python train.py --num_attention_heads=3 --norm_place="pre" --positions="learned" --max_grad_norm=0.5 --warmup_steps=496 --max_seq_len=512
Each number is 128 + 32 x the weight over its row's rms, rounded and kept within 0 to 255. Layers, rows and columns count from 0. Numbers have three digits each. The size before them is the row's rms in percent of the matrix's.

# layer 3 MLP down (transposed), 768x192, rms 0.11, rows 281-421, columns 0-47
127:076143147169074131174136130155141143193162132143151145061137119124151144134141152181114113167171118136086191134087136105035140095118170118182101
124:090101110145134071076151127117131147126164145107127163104103104127100152099159143082118157151097118072140163143104139159087155072144159138103139
125:096127113135134189166145157102116151164137167151147092128117112143134114116109108124158170079100140180182119110099121126045169141209177074094103
037:139119090089091112167127132112168130100096175059093166141071121139143198132070141090129100168166098042165181111114149143203100147115127101117153
119:148084106145132159150126150094133091107177139167107189098095198113145189111148164173131134118190144141114176129062134145108146150118115099103194
033:152140114131143104134155203064123162120129134146133097111113123136147111150095139114121097125145119097144087154175090128129114169151173144150103
054:112141126150098102129121142144130116179086038118141088131053100135106099128167150140137079110190103110117170149093073125053134114147149144097157
036:044136180162155146186145137136115150136147101121109196140061138106161159110081137130117108135105115168175114109154024158165100102167121133128194
033:110074120174164088109073139157097162189159141148121150180132089093081115130136119092118093087136239090204150140147124152139105120165185105157156
030:115136140104072143123153237023140158116119106132190173079113120129159099168110143167128111063102142090159123208083164132152110090121119167151057
024:103076071078126096132105111088119145119190096181161169159141161125152136158152161131157088121103163110107063179135130137080183128164104075158119
036:098103144142154214086187112158157119139193123142178129098117143070126134053098193106138082120177116153180154165144136146127126141145134137089149
086:137162055147142170160159164131112162132132145141172131101155166125099169139101133109123148111081136123142124069108148083124123159108158085156084
050:147135159155119123091151136159139255133164136141122102105119141155079121075149095148123127143066110147210128143136172033104109143212193131120139
035:146119159139100103145140172151132122133148098145092115131154157143094142176121153147089136102100125136146188140103123112130145130121121124175064
119:137171112099153110087148091079171120161125096068098171107103155126099144167079086176093114176081159094102122101101136100097131144119164173216125
142:137151149158079151173149138156118134167110121164084149156094134165166149153160114150176159122161186116121157110124139146114084127148153136061139
107:106105130092126090184180118105157143152073159103119118134149068212162156171115077139160116175156150092094177143129077135074108139105206117108163
040:096125125124160129107087152109135181119164101133110113109140135073163142099108128155092190056052128141108141096192140135093108118139097156107105
114:131081066108075065152126138114179098116107145109115084127137091092098176090141084115139142103206095135152137101099179112098149141152091142147128
044:132134117188108157151059160136117148150152134126138151102174135137125097158033085170086144113059134127087079205106152132127091166116155111112113
122:180150139092145149175113083144117129102110144140165092147066158198111165117095168166114150112117056122167134154153131135099134130170158160123084
026:115035206115162137171105118140134214154115111160146124140094069090159129101096132074227119055127132106152093096138113128152088182118145123096131
122:085121123122197172191115080095095173121173150085100095148129117123206114131088139137142136201110113135179133150131056111195112186140116094126142
135:151164174099068167156116069087094115081093131111111077159100074128133074109119161135119071123104150100106164120140115105068168220110109143137191
129:146134150140114170125177166129142147118131088193166140142124125039120146130095107135141125109168133134132096088167089168137059138141131130155130
141:163134099170140139113131114091156078072098102159095032120127129101138115156131086137118187174152122146122101157110130089137081161138096112050105
031:151161133134127126134191111134118159169219149142148155039150144143113107147151097128150119118116085093155131183109182142139112101119140160127117
051:148082059087140094110148139126220147093133068108132156163107132170109142128127112131111141097130138104114131143168138115163087133122151087149214
147:135088173094132097195137137123186136139167118105142158187120149087110094101127142126123086100110140100107171138092219116128148151109145130166128
036:166095135136167113080087105102180134140227103207113169001146119105085106142163151076152166155098080100111117092120069133103125106124159098112112
024:133144094078156124120156136095131135093089157126153129132165168090158143170096145128135136141161109163146156119122131133101141112144164130111171
124:152102094109107143123157152157122097093121151145165143167097190184086068058058115145153154184118089122135166157028131113148146076095154132157164
032:092137124111085098099113174094168115129132169127112104132123142135142149131134142062114166116112165175102141074115207116130134112107190163173166
031:165111112089121136126072094095108195135127078126126183130177133140072148125130127128191056107132124135072123118124134108140061182120123094122060
040:123116122149082163119149181104116119108111190177165109172108135120120086154093097106112130139142113096139098128090132098128130094146111170200149
132:117179133112133085133192114098116164101078125112122152167141107118143122155145098153102074167120157162147164164144090136147040122121149098160153
024:138126089076131079164130153079123107153150144128131155195142122128079130118156124119066143162132213190117115143134098028129159154167126107156123
039:081129143123074102119142137085155140104094132162076142098103132103149123108112141152139154152126158116132111111171129128152094126130172091153115
044:125159193112147060122123166121093108120174129114160087172165077058132176129149104148122113150107125164138141136098154152166100127132157188139112
131:146057139150139137197160160132093194148080133090143125098145194181143120094132132153148165136138103136077182168105150142090096126068152084143173
043:135131105144160147113117122112145130105159179082195074176123154129156116147124120119168157164141118078090129115140097065083072132127165143141125
142:172082126132123148135099147126139128069113129116137186091166140208160137126164132175157147134151154123156057105159108118130139146154223126153113
121:101144123158082133145132150075113123081083112152164157070132124137134116126091164142134109108128145151151118188137129127134125111143173101132098
120:125105118066105170119190135102144115123049214143182114140140130140096125121107109120052104204108090143105086151145122163143084173093108151167119
038:148145126122128130099217121135159129137128193115090102165150154092102087113148073166135125165081134169117110139151069117108119106115156183145134
134:089151107093118171072083144130133106102132120073089148115170121146069111131207084105122114178089193137129176136180181147141112149120199069135136
135:085148153127128163148175153098182133102124111120173182107148203104143143114146140166106113085096131134174121145134092133087122137154130137125120
037:083210138107093148074129159131160139089150106030138101160137113077085046169121152094096124118113143102137142133134108126163087175112147178131117
116:138190130136138153060149165167131145148199126120137108166130123131132104139149069107104186140121136129085131108128101090116146166050126183127112
029:113101160126126138107164137095114129151111150134136144134109076117139144142173168090153167094150099129167106129056146117080090110112036117081109
118:106139086122179148167095168136129178147126137122152149029163102103108113114147226115142138127202140126169091125047108158115137087174185148174113
123:101116138125121172096143141045141135169171106169126135135114148174152131141155154127129148105093137133107124123173153138066173054122099139164114
116:070154161150152167137162177075106205165184150127104112189130131085196125145150071126157140182084052081174103070122125136105138146135118145205116
112:132124113162122168131135157140121038106138180150135099160150162137179171144107115171073146100143109100142131102082154102111122144166182126095124
024:128045123134118151119112098143109157085095145124149100150140155139158128095069165123157146098117096115102129152135108116163137120160100110154160
038:110081172124063230122112127107132103114135109118154126154162097086186152136092179112133095124142127136130109118099115166147138095090190081123140
117:122165177121134145158157116129132121147142132123174159103068153085079069169138112154147095120065125124142147164139117135106141102165194138135148
034:163124155157135134148100089044170165146089130075132105131124103093084088176110170142151110129059110148155087154110141101171166126118131172109095
103:104141081102097165147166164153124077080129077156141120198154109189157106145138119139050124070112128096135125093097176131077143138134157092137143
043:148094124097181106139082186137110099129123135170131161114129114141149212178084128143142080145154130137160102195129132103080145059195195148081123
032:109123109158075140102101154089153088111150143176122147142192151118110128099129147125158087152128142108110171073138150153111146083129167129168115
132:098116081149142117114111146132137154114172102135175109206124140173183102108123153130094125123119115129145134109078129133098146048116065158146160
129:132115146103144112136137139137113137138151186118125140115097108103140135126169032145159156171143080120077166156138107145199120068139164130186214
038:073137112138107116091093167157100155154144095127147162137217167064113137189141092126166119156078141110123180130170169150127178111142105126141102
024:115170134078039114120136146126167175128118180110160119101157148061163122140128071152120159172142164159147110095106119125110138073111152156152093
111:177119112104091140116156121144167131116065107081103114057100163177111146136105131167113113066129153158125013134157127165150089097139149139143086
120:161127154138167160208159106187114107121092176183136101133127203153141173114142092152142192101149141105112196138089159126144178147109181111108081
127:099092128125170169143137134113153163110123136178152143198098124179134160091166118143137074081195129109087088115148163055075065136093128136079061
118:128092156064141101155116077102141209146119123110110108139137121111135180120110107095107096075160105103157137100212105093136101093175130172182080
029:052133183162114203141100148072167133136120092144155115137123114122102037153196109118133025129124169126116207121114131123121121099123144150113111
108:124130185159128121185122153098105150114088114107132150073166127128089121129159119163176136147112119106193096154143095082161060114166154101066180
045:127089142136091129177124035110135111135021082140119125119138090159084080118156089150166127111126083153149138166188094140150119069102124119119149
049:166131120119165121145193135111134102129084105128160123139102126155117119180109105148105143097160153119102105115158077142122174155104181117106107
026:108128121070105139133082122118185156102083106068122062129146117096077076122189137071089137202138142165075120119129126130117149111162137080112192
030:112121172142165139129150155072145187153105094171095115202147104154130135130137116131103114153200140116124131133153070100160114130201119128112075
046:066146094112132126161115048096116160092131145166164183148196191106170169186134146174156104124121137123115144126140130178141138097194126132122150
036:094106059119134113087081171088079126132103190091107141117194162179119101126122137094110114140171156174130109069141122148139106143150087112144129
033:121119119172108030113139130139148137148139189103127136091163069146053091140149134114145150148113134128170145146158067117095075073113147172137111
075:050180145119078084125141136150156229158151123149165106139112086116114141091140090185178140141130125062138108148127178124142061148028154146172113
139:132126152063177139146088116079139131128086111103126213160109148152154052097109156117135125141097134110099121214117128112139110146139147117113123
125:079097116175138167061136085103129120138133129151211105117154167109139115149117130129121117063142095189141148104088107105070125131104206113106147
132:077126135179130119147134165123158119111033119133109102164089151086146143100145089144109080157093137126181044145175105117182147081155160109108087
126:088186107092091097171141096145130130148161157216134132134163145122162149135091088128118165102128193080085123124127161143170148133173062118092130
117:134118089157112132180113108159075105129120175072136151139116095108142097147119071170157142170090099141094109204069132110113126119109120160214205
025:107190118141120076148143145159109120112115187113085162141135182150124120174135089135107138192127141123124122152083133161112104073095186087159098
123:106119103097110107110075046122140088174128107112125158157138112120151140151120163099149143101119145122142130089192183136117140137083087188143125
051:064165147066154181117134155121137166149126124120107154185098170103122153135083120137103066094086097101134103116087188145126135137119148124131085
038:152141155127101168162088138138163080123127129126104173120162147157157252110135181131159112129152068134180148109091141142151142086113143116096193
113:142061140154149117147173128167144146178156137143102144115195162133148125153105164126111148122143149166124145142156130156162198146042094183130103
032:119090109122113164123185159130133141091125187112084142126157113198145131156091123160113161138141174154125122142136142122116110128151199165109110
118:160032102132080119099136112180112169145097150134132178108148098132155141136122204123064099155159127132154093126145115063125176141154119146137131
137:160086087101160174096106161123151150130149100136162147144139104130140183073162123065146109085112181126134101103113171165183163071146102164171120
036:126136060125095086136133127162160129128074132085065106153156100154114123104061146105135118140142124085139151143149086110169075142146126218049197
116:146063102108055109144136078081156109125117082134126128158172110107111080189093168135098143137092160128124121091154122084116149128145163152087123
027:178165125159126134084137117172183102100100134146200063159150177093116135132124112055114104069116115080067125124121086137106140140136113099107167
042:076117120161129146098151073134186156152119110198143105162038142127067106100139167158163085089089135113158124209187130137080136087102167176103189
111:132104128133133131147087196137121107097124146134151119133185112112152141189057150153119079117162137130170121104094130136189204057119158163091128
143:091083133092089164119094091157190106124102094133107205107118090098121143122177164110112118084117164150218123152145114113156066088145129107144101
122:098180084095100145126171116126137124104158117150097114184108129136156107095120101129069161120068136127149150123122150137140133163120143096090083
118:192098103114144169130126093115120158117132079144129111154103103099110092125085136097117080121157122160161139141181157139155085068168044110158192
020:131087127110148145128116104136165141147185137111147224078096136150121035092119149092100105122115084201121086134097092062141127074130137143101102
033:103087125052151109153118097134119076074155085144142138105074205138123136059107128124133102100150114169135127165138118115154113140255147124131162
134:140137153045098080087150101182135152196089092148158115134171055122129137139086141108090152069131139134086102179161142098139131178164127113121133
129:170120117165073095166131135127155225099130148116095112176093058119092147054158160128149079099120127071144077149122149134092086069119125144124055
123:165149126114131108120077169152156130163100108151156105125115099109138117187096090142101096132120085163140171149130103150100114069136167179157101
124:091115140161127109168139183078129092135165107097156146081121156078116127142115112184122181095135103126115157145114080169178120097186155112128133
113:075148163075083091115139086123101130149127195103170149153178114110147065181076095185074169131101175085120130125090093115194160114102139140110155
135:126155165104090121100118144137154143171122172163114086181100165110124112140135130135123094168082110146145114097110110066150085115094141110165091
130:142168136133150151212160128126115147085102124119154183094090083092127149184150085094057071122108153134155130156125101127126090191047112141170118
155:118106107108138076107118141159129121137161138091101086154117030151048176094149129148149155086168113128124102134142088081081147147130175171133098
126:113105108134163189084114101092077124112097117081167067089128153065124132038132132106112121079075153108101130206156163162147115114098198137148149
117:190159150126181126098113118125105123144140069177161151124073186112148130137130119140110142084108089105140121143051165113081116116198117139154178
131:103120141114135130148139106105158076123100141128130137094118129119130112111096137112150156075164118106128126179191140099105109156123142143089120
113:125129152092078087126150148085122158116139106146125126053126142121138154209129102139125140127071138096124192166081106148122098075112172175080070
038:068137087161040067156139198129192199155111152145120112108140110169121151129178116112146114115085142151109157091112135069139114138153091093190111
104:149131190112087144137123137133144134119111126157176144114136217146114138102091145195119089119121094152174125125160114140160156149133060139128144
129:088203147154137167096092139144124132129170162112132101178130119179119122140111118120104109119093124121134155114068105098143198118186198098140043
034:103127115111121122113114160080100150159107147088146130132065167124157135122054103112108122150093130171132121176149086103069116127144112156106106
036:146147113181148149153130114175137059140100124139104137066134129192076047127114127131129143131134170099136127159184097092139093058120159105173134
051:139130120185095141128148105138133128103123145152159123030129149115095123099132127172089099129094143147124121164110147180112109102142126128101123
121:108187125160149117130134139130144142086164109121139141176127123104152121094115174152124128142107162111137091133133081123168112147138147138134144
137:119101122135138172142094157158124187129110137172117101142126117155156158108149137134154124116158096124101138178110102137031075143127095136088070
102:122088120161104102131139163100109107110119129123171167066166141113197157171127107146117113198138085062161180126074093117091085083132170099173143
055:100127114149101175110139129135154114170142116102098139116185141129093168166073056083127053078160121091124128139090151110114137088118166111079071
145:149102128125134220117084135104153118103097131078162169148135072181125154093153131172139114100129184155113104108165121132142088115129154088104143
030:156099143096120132190107142143157191112130164125128129191144159130144121140129145096107130111162129128116177163101106109146136061046195113234134
019:102092136119123093136086241184162127113146167132088116129120155131095095108077129087154099183117122075095140096055139103166119104130158106040107
122:061129132120115131134163117169076209105193188214160115103120165164091074117147120190085119123167084168104130164165203185108093138100148185158132
033:093134146120169115049132191110092152117161136119124126138118104060089144124150081094099129149133150100104179194119163169153084143133130145142145
026:100142154098123143166093081126113168135125121175111153132147141168189153134134108127134113170116100118119132156074202105075053114172139064112136
058:151129097107131093112102123118171168083165071108182106180139117141150185151163133133141137154139114141139089121132060170139132112082171107154235
034:104139109108128157162094217133124149118094196076124104130104110176122111119089143082120060109176119120093121146134194126134114135116135122131132
112:108114099143168120106121206149126094139166144091149134104132105101136156110158146087107138124102124138120099146088158161106092188153058135172175
099:094138130148060171138069163122171086129148124115145123147145104129132110180128195170040088111089102136096129110092082115118155164097130089197113
118:166140122073124169146153146172161105108163108108113179063145120080184133119183088123157179161202126138177158204134088105134115087123144100139105
040:144096088139121147104128165081161131066126105109186144152138140109096175141107133107134135090130119125170122141153057126086088173110164136171114
161:118089119138117100137189129119152131160052134090109112114120072112164142104154123111127165115119142086133106162109157123086103157111136139126156
033:137091112112156076144178165183080141087157083125171133101124137122135142122110130176096114052099145109129152144109074084136144100176084155097138
121:127141150125091083094134170159131153121122070176131152150183110128118130158088093154080163100091147128117130127099169131172090096148179163088060
123:089079161155141158125153109130130128117129169118138129163123085109113122080113093130128095128061088115123187124110191134131132123187217126175137
# layer 3 MLP up, 768x192, rms 0.114, rows 282-422, columns 0-47
119:176103185122119101132137088144115081134118154089126121102163048171104133123147149120114123130157131096108169102082132120125197126087091090137098
110:148128153168147087082089131086158118085117107107133173114113194118186114152065159111114094134137154092096179143117117119171108141190122130113174
054:113150133109175127092096021135110143155116133104125107101140098101143130110148184107187113156123141105096127122087145111082175172171069125095104
119:165174101114129143119116100165127112098206123084066123082111153206157150136107109149200167154127123153175136081134122156122141108158118127060187
046:146147155110135143116110076136097136113105122143150143120115167126200100116114103109146154131158138103103096123107131021182165137151078120094055
062:129134109126101168098133062158120077133122124090102143130159134165141117155124139087149119174125169107119133101106146115143140180114104108105137
045:156156149135158125126122090121147085129116107081120147123141136160107060149115160064149146202129134109060160135119163125117117189130057095115061
047:144143134131128119121139071128115082156124141092117109139098148127114136177128182138157141126142135102116111114104162120215153172193090150106104
046:207136117162112093120117132164099122152117139096125120145126149165090134087114208030192128174141144105109129100068139104159179157112095136128124
042:128132097087136081125129108153143097157121136129140092030085141131205129108093149112143176107140172118031144118068196122129158156172049136088129
051:118183124129175122096099057119074080141113139117188133086158107186141105105135162115179180159164155124033084145102138140122151151114094137094112
088:152096186100162137158157078095128111120093102114141167120147153130150090115120176117167120134198120151150125096105119115138118091169093118073096
055:144119089119166122125143108153162104117150144054126106115182147133154098171067111127155184190117154117129135112084159076135085165126079135129144
047:113136137113138124106149071083074122157110121148152118121127140129118122131106119085123129135147114114096108092079201133144137217141096135094115
111:113097113090169139112076131142103143128121129162135166140133097138095134167175200107192140085119133158085124174119079150162157081163117156101151
139:186153093115140150096096091144112148116096139115065155153133157128143126122068092066203125130181108128141095079135121112158122114080111064071159
110:121134192113125147121142079110134167136087097118104075139117092135136106179128104143130104152154079118130150103191114083180103172183103083083083
051:196146192133105134057124100132083096152112137091164130114136121123146097125141142109132136125137122122110137110110134125129127165100128133083101
112:124188144159127176098148097150086133172097139128175122115183107112130069130145095085131123158145130086078150109137194121061174203123110100083175
058:158163110106112089111101117122081136144094095129108133133154122155126114083132167075147156130149158135067055101096137137146066159139084123080146
121:140122117130093095120147105188132125159150109062117124107106088216141136165073090118169161086179209164141137105135131143165119144168141093108103
039:112095144177178113095061064173161122189096111104111166102122172148172120111164119137152152129140125114130150132102173084139164148136121076105099
123:122141136148159172082127101113162112137131131108149167144099101106120112150171143182127138146114098075109117081130128103128171189166097107099184
130:107159116176146142070143068179071091140060156141073124143158127145163102184106173101143161137161129123102129151138132156122145099109082104118128
126:170128113177094111132144125100114066159146194106143172095150167114118140171124182121091073190189137051120103135138150072126105136121082135128146
140:180174150092106108152106039109117142177096151057134119102091145107137091158134079117221135155124128164142086147067095102157109131103073045082107
046:178146145135134147129136111090129091147060107102119126113063140128168102084132149088137090196119176110132142159112195093119176126130065135089121
054:145105129108141113094133119140085092113114099084141127156107172122158111142145121130161169181166137128079106070139176108190106183160089131142120
140:111119123075142102110121126129105136116113125174112128113139179115140144094124111102203132123141171132119105137072122160145111125153118174055141
050:144104118134150066131140078141166066134163155132104129130100121131121117129084125068158140166128169109080146139110126147133167160150102095134145
039:150108147118160148150114086103128137111124113116123121155178128132119118104104169112153140148137142111076139107099171049100149120148131139086128
125:089183149128151127134095097143150114122113121176118119110125118162100151103095177116119099096166158094097068093129136091149197137191113118144115
043:164103110142113102110069046081111111136078148118101146094117144074116045115134143101169168177140132098113126086108116136184129178176064055082126
045:132132145127191100104124058120099080121121126095153094129143132145177100083113137117192164124139138116126114126086096153166145160148073168068106
050:130100120151136138082140048135124102157087117089113137122158130157136102126118178110196159128175093117131150070089176145139150214141087111096100
129:076135160133101197107154024113067103115127076160161173126095131157086117154136157139086104129153156137106110125189139152104150130136109120075133
039:126143116099068148095078132112089141102097135112153114146137138116119102087110122087154188190134186117076149112131159118142155180132005065091131
051:167158142171156134118113057135135100140056123146123102083130082125148114107091144086204130108134203088103125095143163131126156181180092108038145
050:115179128112177117088118095123114133128147158146123123117112134180099088130113156111117156183155130086115117101134145106143153228128134116114141
130:103115197138116124149111135087142113139088108117137151171143181162191096150071170133180160098106118118179071134129093124161161161182138154113102
051:138116181104150146118116075109137066125127120061124117094155103148157077088061116108162116131162126080091112094097150129168167194162074098106121
140:154176099137116108133097107145107164149126094095078162120074160080131142112119057141143087139159167137108182166143114069136128094113132111144065
121:171084135138145147164120102135156143179146163080126095102094116131154132101089168082187126186125105144129179149070148132143135098132075082087093
115:160097137131087155130120125105158107113143173118091109100130113132175091171106142117209108129132103166136158090048137124125146214155103095061169
048:139137132111136113069132041121097095121120136123098147026154104118099105137152129091194165162182116080066107126124110120147127158150088092103094
129:152141105074098158103147162157083091142156132125065114124129109156160191117168130160121189168058124133128200137153138142084130079139102167110184
135:149130126092157101118077111165115127132152183116106182121133136147173104085145078126190095181089138146144075152046153146146144106140068093053144
050:141157152107129108101107099110084065155123104093147124124137092148172122074110181118171146098153162147092146093118161127155100220125043124103089
118:136133154150090087104108106091198148184097129095159122155102130085124102136131071114160170056164131131112122138169128088074056151184139112087100
041:133148134129146112148125108087104065146095118055144122075139106125149061111125171089184158143144127090113119099044124124141143201133078144133173
115:158179078102106110149112134144078130178130198082045125125095160142183106125038131123171097149145139163141082154135155178130169146173119104146165
121:140133152148124131074092113093150131165118159065132130101105089121125051152160219105104097197110158151153117096110097095048141146188151110126153
107:129158133131126120157150111101142170118153162069079203125117171150147158147108145112123117186149126118164142111135132151093177088123090127113102
102:217097147125171088107131043128144129166124100099096137117095078117146116097150166030161158110124145151111110147170089149132128096110100174040123
041:162160151108134135102128098096132082152102150065123168127148087153127103126135132079131136129138135108090173080104190091155128140136064118101158
044:186152151147125114113124042085125094141030122118139145074126118146158084118102104087171108149157150124092124104120135148090124172150085122075111
112:161168116146102133137170099162179082163126143071076101086170116209125159125108119091111200172150157129159178055116136113085153166155100130167109
045:124133104137184118140137090124135119137102126090151101077114123138160091120118130099210134175151129126105148124142155121113125139124032107116152
101:137094122081142131159131079136100133163147042089105082101150057101100102065183124081120153134178134138141161076118160073137142113137058177136122
050:163170139066178153093100038121137118166095113129136131116137098122118091124130104120158182135126140086000163122111122113159122174143081103126154
044:132193130126117151125069066113117055122116131080159123109126104169123142129157161110205136124127110132125118116150123071118186167149073131081149
121:197123139153127174116114119113105151111200129070103165123163103144181090074096201115156134214150110125169176067105116134170163100132045094120114
121:117100123158126122127103103138079094131106106139117103114107137128124095132085113083202185161183108147093183065134125104143121162156104141124124
050:152142137122115090057089074107131102139119147085141168130155162150178091079131135106188126137167154137076118113097152161144107187148066104073093
043:157165139102175133114109086128131139180114128077136121122152128139149132098116101116164155114142129106060121130106158086101145237155073101072135
116:169186172122083128127093106105138125199127139146159175071164100136145078116163089150184137099154188133134101088074131146118137171148082112081124
114:146121102177161152090072034102156164184194146079119147107088084126139050103088147054166143105098112139129053128105069137153117092162123118089115
122:166103127181150102126092087136093070182127147100127101111095134130082096102198145140133183099113120097158138125144170163124166177126111135148148
116:120142167124123174125143116128111116110141136157078121165112148169219107190125157127120163104174112094183053135105165148115158145135148159078176
041:150145134117164108082075073121141092201117178091130130082117096179156106117121132131127155149190113075111136116110110096157122187146074129056129
109:124136111076173157102094117090124064143133133186148139129093149171174119080124163118209153134133113089103130103131143069185113236137116185113074
048:180154156108134142106091066142117115103072158094129103129140124140144113111138095126152130142220161099089146066123175102156129204146085144117118
059:169169157115138110133111091146069131095088166077123137123107097123158125114111147131178122179124147167091146124107177141075201153153112135056097
043:137146123120090141106117072114110098138139111066117110118126125133134101125133141075137123162116121100086120093127155137140136208122159123091102
042:190139131132168122168098140119136115172131113063131138101157131154165079115193140084147127143119195107139152105094121123106130190141086137097112
054:150153122122118147100028095125079102139077114066131104086111113171169103138153116115180144177166117104095107103108152099175140163170103113049122
047:146122111125179102105111038134086121126115121125097141099134108109149096097071164135113120131156105118082139070105132126187128145184064113094130
043:182104115163150188060107109105123111106171138099152149113140130121146133091135118108166150168130151151115134110138128106193132148126114114091128
070:100160142142104141159124057112069096140105088117139099083109121131152092113091151135193124202149162138143149081095160129144120172171093123071109
139:149139088182183172102103049152082127159072182160122160118179110174131047130145080064194126162120137153104161073134098138120155166114065138101106
123:162114125123140093135162095067134068094107127056098141105125140099153037168108168136129156147094146139095176165148162136143114069123131134100095
129:105150108143099122072106078117154136104162156135064135135177179167192125100150186077187171192071155155095134111089107129163073127094084096119140
124:154196088069138103182141146120151140140112169117083100111098099112143137156124134100180107102193165115132096117071096119095150096100150053100064
113:142143145135117134116123098146112084101101139170144165065108093148143079084160148107146084095171073124083133120129096112059185131155091118084187
045:164154149097137134084123058111101125168102113063089147117115106179142104098223140126173188151159123123123144059122133119138117166192108138092122
122:129167087110104106120154145178100098195122154124097091119114114114130065145106078055157199094190170102121133121091121177119129157105100151035139
057:147145119138115145081164035146111117121084154129147097137123138150171086106116172104139139119212119132112147055069128133139202112172058132073138
053:129120110124177052129077069146093076169089131080104093132128134121119101139121139053204162175120144126100179148068129135134155196122077145119124
110:140182148131211122085078142094096146168122102139142185072148134119122099134161091150105125135136139140055120067119152094166121144160127106108128
044:163141093127119115046090089122140113133085153098102143125163117127118084085131136089108128159157187118095138071127127114129133168134061067056117
123:135150143143146160042149133087108136106077145124137166124135143141131149083103145126154193122181128097134174152113106074105119138164121097066168
131:147174131119106107117140107101097085121088177128095170099131115157187110145099154159138090113134118121158122120112110116154221130136109113069134
052:175141161135132129153085064137100108149112117129087158114122100137144117143155137105139143147145189117120173146096075120108147154166063116118136
115:162180164116105120133075100098135158128073113129164142082173118095138146095152073179163063102160112098057137090167131106150116157190099130121100
039:166123131112135120123133089125141096111170134123129127125125104143151076123137096130143203119126126161143134103127165147173153145131105131098054
052:140140135127129166128096086099116095121136115101104132108118114119174103092151161116176130116156163049087131096096110113145111183162071107065089
110:111117167188103132207107079118105071089142180116145112100160078150112106093119134109125166121161145059079149082116186157114165129127072117154139
139:147129103118099104134138124115109142135131167164124115156196132178145102121202125077156138117105120165127110145138193092124131149113137109060166
117:103106170161165107128131064078163092127137100090129147092165128128080099147201103137137132157115103112097156168183138100139117177179125127147161
118:154111128121162103094115117096108142133172162066162163069071103133150102100108151072119136156152161123145155111116136073179065115162101078110157
041:158134130141129134110137114140135124136128094089167142122099097173093073097074107062159160163180148122120103148112132141129127187131080116128106
045:169134127132223083135074073167130094160067106103104051162124112174123107102122156100162154146181161103117149111087166138103150185138105130107142
130:187118155081096132170163124143097095168102162135103113169110098126120133147103178080146136170138174127132129140102154165098120139127081156093130
127:165138077147127138059148115087149121122120125091080116110103090121145127062091174091193141126168175125179146068128158105112100145147114112074099
116:128099125141132095076066107090163123136102145153101118140129081169129109073127120098110105148109112103122187131087135159115159193186124122060138
117:100146160102130136065160090111172110127145108144133128119096118114088109057179167112143175188113119066126147155061119161140161172177081146037186
111:146100178156190114169155065137147114138066116144098110151109099136153123072159190111150121141191174168146164160157064148139103092208131140138163
128:172096175114150073087116088122104111132056155108093171151132147130159153117118102123196128158119104129129143127156131146132149138141105095058089
128:143201153157149131081154127187090083167140100170142110102127153134144175122163163188135128141123157108172183130136109112113160143049118139062148
151:182183141067154155101148121132112147113131135148091176115131125162170114151092106078208167121153145138090119099129109169166104086104094104113122
120:125181199167093116066186104164153102144085142061101140119107162151124078156078167163164132131118138140130101128099134111108169137167070179122142
116:145142120166075167205192139127136111153083166081129091158123156182115122136097126097162109125170131144138065128169120140150227142110103136108110
135:149163140181152127143085096104069141155059137096154132115177140137114098116192143145180146139120107136092156112126137116165061113116124143094123
109:124152176155153103072103115132113093152078108097147109090120118084129131085147065155120151106116112108097148162092153075143089177153093147077138
046:179115119156161156141110090135094095166101134126098166118116135129087134073125120095171148148156137097134140132106138151116159168115078146086133
100:128128072107112066129145143128118134144144156058070076081136093121118098157106072134108194150167173088096135143104130158117056084176144125127100
127:203145145140172181115176108099133158108143127068167145113145123133115079172141096103162077143110124146101161107079147163190191133084133139143119
046:174128113119145122115147097115146106134100077023139128121128107157177060104099143088152164202167081151129114116142187136128084219161039082133103
046:140120145142101109095066111090131147132119123147177141149143111190164065164163182114126142165150102128117118098110117105190126216157039135118113
060:209121136120117154129140111096089090148099128111140130116139113125195108115141170064142183135150143113130111129109148076091145173106124105093110
124:123123117130093102109203126140150077119172144114142149115153111186160117110158145096111152087128128103100133090126144168115135114135063153132087
131:108104142155125120101081109125114140133142136177157145134129124165121126079122182067167108109142146147154123099119131122158172172165056166083101
106:139144122168147132125110122110142123127097132054155132098081085118165092189169162036131152155133157108135157090180126159159120143149116205038110
057:160094096122138100090096081143110094152086119086115101113116122177157108109147169096159128127163156101072161142077134150156175145167096079106107
147:095132174116150118086131108155134076173172142120132166099130082124116088073154098123181153107127150141107105146133109118155146115153070104074105
044:147145150132126155109128057131074103137116118092135088146146067154170082106093169109215152148118168105056130122143164155132120193118146069110120
036:165145184119129136065127120132108106157140099105143125072122061094125120109150093081215192167130141100099112124141139111115136202200088096126125
114:195174135155175136100126081120102104134098103138093128118107078122117105111125108090139138161135182118136139123142116134152139120146130173072143
044:166195105113132128150051121121103108118123114080122139111108098156136135116093132099144115134142175119133112052135141112162146178134069070077150
040:115118159111149136123092057055120105161088139123097144101102123108138068141121168095172144133178119107099126104114143111112144173142073113143136
061:143105129122155117077066053165126129172151121104084155122122094152153130100126112132234176180131176117104099107081149113114160142153114088119115
046:158101133162133134049092089147081129156094073087130124121114099128165134130093186063159115098158117092124147067104142145101119137140061140088113
111:193199110068176126133154130095154165123111150128100123136136141129157083138148100128198113108183084137086121148138125119167159134114115149113141
096:184163147108205065153112092135163116131079089100094166121088130092077076063147102080173131149148107123120116122121109070154152133103106117083118
121:106127188191168131088118074100133115108162079143177133142179109160104102078151171107121106116156097112158100122137168129153140182090108129129127
050:130148137117148147115104062117080137151111100136107118117126082118130111125106165086152132136133194123080154075124141139126165165153082122111090
157:161218140082124131101105078129098086118128123133119184151053096160158096096165171115195162123095128161136129106086157078109175143165109108119156
047:172131134129100117113128070077100091172097101100111127100143120156142104100099091042178120146136167089112069100134135116123163137163102121125111
114:147115163186103089119113104152135119166092150127126088112105146174092081120140095065124124136149138127085157082099193112082160122120078116109142
121:172175099154137146088161100147155149121170155129124148077151126119168104181129144125151121150069088113186208060121166130125152126116075084114129
052:148151154098169134172090068155099108142085137113141143091097100147178108119097148119132150142117147115108144118112142108139117151147080166047150